config = dict(
    n_layer=16,
    vocab_size=2422,
    norm='layernorm',
    positions='learned',
    parallel_block=False,
    init_std_o=0.0262,
    optimizer='muon_variant',
    lr_mult_o=1.5,
    lr_mult_down=3.0,
    warmup_steps=200,
    schedule='wsd',
    decay_shape='linear',
    steps=6119,
    dataset='wikipedia_en',
)
Each number is 128 + 24 x the weight over its row's rms, rounded and kept within 0 to 255. Layers, rows and columns count from 0. Numbers have three digits each. The size before them is the row's rms in percent of the matrix's.

# layer 9 MLP down, 256x1024, rms 0.086, rows 211-255, columns 256-383
104:141119174119128138117124120128138123118149146080146143100084109104137107134133129160130123131096089127155126141138110136134120144064159141102133130136120143124107075121146125142154087124170120067082122160109131109156150114091148114134157103135109134102123119147149147139149137123102101140104159169112165111122172122131131154127125154168163125160103121122098134153106098112135116162170
100:170110127109149135129119113133133114118118098153150109135100156139110129110086162104115143096138179120130166125126111119145112072120169105135152154135121169110139160117140135125126123137139129081106074091125129117133125127141109148110087126154150197082118097142139092139140160130107143153103107127117121113104106117141123103151126125146111154088125106111066112115088142109120114125155
101:127135151170110124125124111159118129135145108116153118043109106111124064079129155139147082130192088124122099076050150144198177138150145117122121125123096100137136136121154141110106136136104130126112106143096113091140186115118137119141108121061139148128141128132095156155107113123169120098108110173120120153106144082072107124145118059111093123150109146087150150109141141178105112133120
096:157133170126142087135120120100128190151151144113168115158121084126087143135173104136098105119161112168104085176147158121117134076115125177137184120109140097130097111134132123140157110113160109134147127135143093124144108070107124148117142114108132133176104137094135117167137111150108167120144127124124115143096127114131073117144102146139123112118139123083126127115156116122126161163107
097:096164141161140142120100094149093094134164112049106166104139154073145115085137120108151118136161100095143114089130117148124151115116160099113092157140080088111144100135141094128103134108129132153112109144152138144132099145153152123151103119142087145124118116131144177171102112101134137151084136111079126142121117125155107125106123144098115102190153148120153129101098127144129114163164
095:134137084151169137177118109157072127177145106112147153089139135174133145093126152130147157151084105109124119119148139126089080138143132159122136090121124129147134119113129177160161126148123142088115111079182116113171152150135122139088143104133130088186088110143109141133157116148100132118143132148130143144114150119117102128071171138125165124122106142118090127101144071099108119128145
103:102113140163134138182162133159101159100114117182152140087125137100159135204152125107104122093137096112135156145136118128145104123079109126159158152160107089147087171094114151117147133085095125105066175137082129104118120127107145076145132093149107126127143103148092139165185117146131127116139105126140137108083118133121174113097103119115147145124113153111139138119106131105130117114152
104:147153118155128120094152114103164152086067159118114117121125141136139144114110133128179102138155149127136180148118155069098116146133155159119113121098128118163157117136125132102113122124059108133121133112091137132112165153162133096158120129128140109083124110125122103165160117173180121115133102154107107127115107109159113119159141132112093092088096107139101131155134087112063145118136
103:112119165169120139145083171106125087126141057137142107144134154098131128154125142110188102137135148149106135162138128106164120104152127113119115119142124093145154131110123114090174090106127151135143131106139099107130139099123139136164095127103134145128152128110148121114092149144056134133106136143121142104155095130118154143126083144117143129109094094143106137104132103141086134125113
094:118191166137113123114147117091172151134102101097126119088141168087105114118107153169118123136115095159118137162100102136130108116124127162131094104170151139132108161130124119138138170130107160112170122130111109123161099158130159151142126145141135110127118161148153140148142152123121139143078151127121106163144148172135124131188118101124098174127101135171098115122103129089145151105102
096:116098126123155141152091151138151151111158112135161150107135125136168118075099157122131154078167126126159093146122112126143133193156124149151124083122136109098125099125137129089089144126137130138106099170096112101128113158135135109121142136119114124167120151123129149171114103107154176074097159102132118142106131123100118118120121136146180116132160113132140147149134156142134133120137
101:120164160124129112151115118106118142129135124177118131157109111119118130106160128137142131134104164120156121138140106123122108173077118130154164145144129171115102165118154090138096111138132112126108170154159165113128138148129119131177140114155100116104142157129163155134155141159141124104123128103148154139127125135110162115107121116153113124145143085162153158107147101142143148091169
101:137116137110114113145103163137147126120113089139048116104132123127110127143167098153108128106143081157111128153143140119111133103107067136132144093136108121112109085090137116127139081105143097124100132149145174152152141124112113147121132169107132103125128109099120084121120174134107109108141074127095108108156141153137113152150154123144115175160084130127147123139087128077138156098089
096:119105143106161110135147099126144185143059166112155118137101150099108144110163152142129087116076171111149140108116150152129132129184092127148138163127147117108111142102107152129124138147172097112152140125134120099154126166162128118114112150125128121136090112165177161118146100096136109093095152112132120124134125138124177074130120120161138145038143102122134115154136111111100112137141
102:106118130127140142144116106123106117145103118131076104159153140101090113150132123144139142123134126166111129140147102143133120086097144141100121155162159107127126148077135136089126156152106189140150121093131130119104102130088130127084138088162108144132123105153157145107128097086161163141126128162133116154146123149126120145115141139114138163106127152150121098167157155141123119124137
098:140105128127110187105113063138078146128100117141122111155124134210115136159133147120140112102121123144134159127129118171131120132107140176121114106106119104121142128106143083117135135148107117131149151107109183131110135113127151097112156136139172141156154162145115148138120129116099128127124143129126134169120124096114165082074129122145143116108132121141143148172122129163108117093141
105:158128171151115141129163113112092100101133122093171108116142101095098119135148147094131140139124141129152107123112143120139121179148153161144144130104110151129126157102151153124185121143129087122141151099176096137156127133136118146112110161109077136106166099113167145132129136114140128137153135130173140107172094134111160118074155119137084120123157111136143134123137151097100113120144
093:162136150133128141172123088149111120095138144123146135065085168102120126131073118133114150164122111105130111141122130164120163137110111115081147127112102103142109158125122122145116078111111120119175126116133094106107155131154092159112129124136111130137136083129121142148101120144120127131126111141118136152100123123132132144145127115136091121150096121101091111090132099109152127194119
101:125097141126123148139136118107122188132113134085111119148099137143166123171139082156114097132154129139121160129151116121109145082090148097138146108187127093112130071103133136153121131113175160138078137107132116132124069124135123124068144143131137122133143131154132124112161105145109119153145136143107139093109151135109146075164120136056157082107123102132132132123128145153110111087156
103:126138140100177163144148079130097132104120138114160098127113135131109124125080091118108091110175123146155079109123137123133077137099120127120124103049113103144122105129159126152129160127152151131128132140163168116126176121147106134152118139113089105168103127153141134115117100145172151132098122138136113100100127077142131075122141154117151144157156132127154141109109148127107094115106
126:151173087153121147129121113154171146148154140124170169127154177158155168159127112152105174116086145112115119134135077140099143155154149110121145114163127160102112126133104142150162169108084138150120107109160107088133100073146107128114133149120157129129131113096138133142114130127158126142132158134123098148148134125147105112106162126145082109117126111147159190128102127122163166141116
104:124115110114154157121154124131150143144112131142185146140149132086096118107151148116108140092126153145131100114100145104095119134177133087176133104165150090130127061112141125107097157125130139133133153104158126096128121144128089146089069107107124117124161140127112152137103120130118110099118108103104163095154116119082149105159151099138139145106109109109134112127078146139155099121105
101:138136118091127130145122098138142114173104160154126141145116126080094125082126128129177139102126125133139136161130133113160124112106117143109104151102142117125129125133154155155165104108147140141144161138115117116155148129126094139133088118116123120129129097148112106101121140152128136157112130122167133136106141102165148138088074126069159139126099103129132087133128122143112127163114
094:115138161105133155128132109137164129151126142136107152101115123067122099149071139132137152152110154127105099101118136132117098164214137164132136170130084129105117143149134123151098123151131072137120146106159067160078127090106144136133096156146146093133144148092112145116207106135140112085143122121088154131134156117125152166137117157098152121126166130112089155082164177136135122139134
095:096114142128115143104116133102125128116104106154128116115148139150140101082127129118081111117150121107119147158117109115115124161075095142135151136132134152160118085137135131130173092125140126117152106088149129131120111131105130148130149131138131119180116101143119120149129085083125125128097121123110105107163104095158119142128117170145132129106121089109104121119153063147105129125126
096:108166124142110177105140136146118068119107127087108114094148121074152140069156141146134132090092208164146103121151155080131131168100163139114137117117134114102139109144135114137142178129095130119143076156125123135114105122115141093045125089171140120122089134143100167115153169147172127136106175139146146146135138152108106159114128136147128167094141075109161142131085110132193150161103
101:131160155165118150144159123144123087124153141135158123092158140105153132137137146160131128154100139078125166107118151108149160117136116133153159127133134144164192141114126146120111088134159133148101107151128131127137123141141116187094152143127083139182078126134149162109103120146139111122141159138146113151123129086140097141124114089090123168186134139147150187161146119147064167167139
098:095149133105139131117127136138129104135119147136134135108149167144091119130177164130152123144114129143118116075190133081096105107119102161161124141101191106151128067112141118137070106095125082104135126122098122139125147155126134146106147070153103123135149138109143100093089142131134094143170155108154103157123114158144124126116137078109126139126134108158117161147126151161152133134128
098:138107157153155151153138151139146160139175089118100169139110135120147130116129142102102159137136172124118128129108134106168113128125150112137149147100115110141148132149151133114089106102114162133123093127127092122134149156115110136116097159117136116070120113124131121148109131159160133116128147133148121099120184111140131147148061088135093133124112165080102076089135098119127112114154
101:140124148146106197138170133120114210129149098066151116131145124154141140154133098124156143166100118141177156152173128132144125131148147152116109097126091140129123134142116119103135127171136142096115143134105208173126116155108171106122168113158143112105134135140128145085159137157126129139149163100127112146133125129130149169108131135167178125157118123129093120184137123122112133134155
096:063125144116109133113162128085094155120122134134162149094171127084139101111095136104117105115117119112128114131121152121119110125152110124155134136155096091126094126138134129131150088097132124111098150104104130130148134124109110150107147135173160154142145153152124094136127156108138116184149106125104155087117160112124144113166086082092105122102142096122148138119120153136127152153182
102:135150105132179113099109138127129100124149152154152107156116105160142117159144137140158153129170157113078135112113137107132107148153085146121148150161108101109140109120139154130125155179113080122088117133127109149074075084104121111135102150149106095127116187102098107106152116142155124137146142109120148119168069119109146103124131136116107168130144141100097122135172138116099126126151
101:152154145135149107108150142181147184118118155103105155186128175115165108134105116148127146114110197103160134089138144152117119135166095137138112081153101125127200139137156140107111109147115159158170136150120097105090130094169122153134145144168113145147133121179159126135118121143166127141156148142114127121125133123123126106139141133129114160119110117105142141114172095136128106099146
101:120131121123135153099127116115151057109106126097141107111125110131149130153193126125125121149071091100121127132092126101151129105149146113117136135105138115152146133147101118111147155095113101110138130130150146089133159118152151170138107116097117145142104086145114126141145141117091071113095150149161128125102154160146145148113091139128145151132095127107120119089111122096164178110094
100:105137156155117139157138153120132121141096097142165078135118156137163139116127083161088110148137153111098134146106114109152088169116138170132082131096121152131116103101123114115106100141147136103101115148074128130146157133134165146131106133115179130121142128148108139147100134176127112101126091126140117159084142117121117146146152120133106142148070128112139128138130105114090095123159
096:133156147090138130109105162128130100120133156126115145133094122116089134134073138121105137107105092129162135116116128116137132124091121127159122124099130069130126126175106141149141166137099145077140108115148175075129142142168122090111141151119123133117158147120147149083104125122144155124088063121132131130107136120129126155125145084126190090096107153069132084165113077099124150113121
103:075120110143154143124106143134108134140094122100133130152153085137121149145165143107124127117134141094094096183135120148116129129089131114131131095114085124159108136109124089118160172171120141152178103164148152154136119142183150175130133133140078124098149143151180129103127100173155122151124140137144092153169118134152132131141171138123164092124160155145137111154114161144110124105142
101:121130165157094127119130175111161130150103118104131115127105156126118103101112121131151122134139123122110140122111111116128137124124123143139080140126133126149110145114091136115160111086112144102148143149186132111140166141159103144114174132130121150136131147070123142113164157141103122117140132173131109128145136165079142151121110094122125127095158117078111102085139131133150100164173
100:115106136130156190128116099129106089150108101129121096120136077115136155108161121124131122146124137145147114109126129129107071153140132112126112123129125106147136083161061134129108112119149112092089154114117118106102094162132152142121116103126150128107131123132106136103136112076113100114114134116117130112123196113096112188125171087149108147121164095101140125138144166138090112108130
101:120100119147139109147136138119088078142142126107101104132108132171123107122121115143127122125124062128152132155104160118114141085091092127124134118122099115165105131146150102143152143133147161136152120114159074118130146073113103115117127095138126184161132108178143129122088096138173125117135156139172122112129097087163121131114153106132106084113165143134129107100126102093114105123117
099:115144153131148120109109104118179179142132145144124122131126139164080157143145111152120085147158132128108102127123116075134119114106152104079111101111160128146130155149162149157107119084148087093139172121109154081163148104139139152101130098143099142122126107118107139117158115133126100134116115125095119138093139143095082109121118138093126142112143127132117157137138112100132134108159
101:143128136111098128123145095158116108130143136112149124145122107115130118168106106081106123082115115135099126140151101098095119140154148138145114173149140122121141141101111107120139161100126108140123153109124141126136138131082109132118118077114112172141161144111163121115116121109106128175105127142147130138121121147155153176128108130124109130086112118131153109135079160127078142138089
102:129134115165125158133081121147155140132158084148129165147126122133134104101127145138105131089124123164115172134184146094179107088104129150128151146114107136145154140115106109145147073154094134125084091146098146142114167138109129149083116118133147121147155177148130088085127158184137135140171129125122096114167168075145153119095156141098136129206166124160128128080135130149129126119180
100:135152109141123118124148150131170162148109078071075152163124149114133098158151168102124143133159104104125108138133147137130116117150075127158145096120161123142118060147176144151106167150141120101155155115125152163146142118094165117154102157153143102158176100131128099098178126169171078180170138116151116138088140122128147130112102113141132100126164120114156147159138132185089129125140
098:113106105141155136089175121154143177129148156169209145122109124161117191142169105152098131116152117147137110161169131154096149125135119136099087134122139119142084111114141211121139141150104089166123112124141089122103117121142136146133144171151093145166126136137150146111141130144145108093132111142135166162107137158078161154126108140131127133133142097130125133144121161181176120097149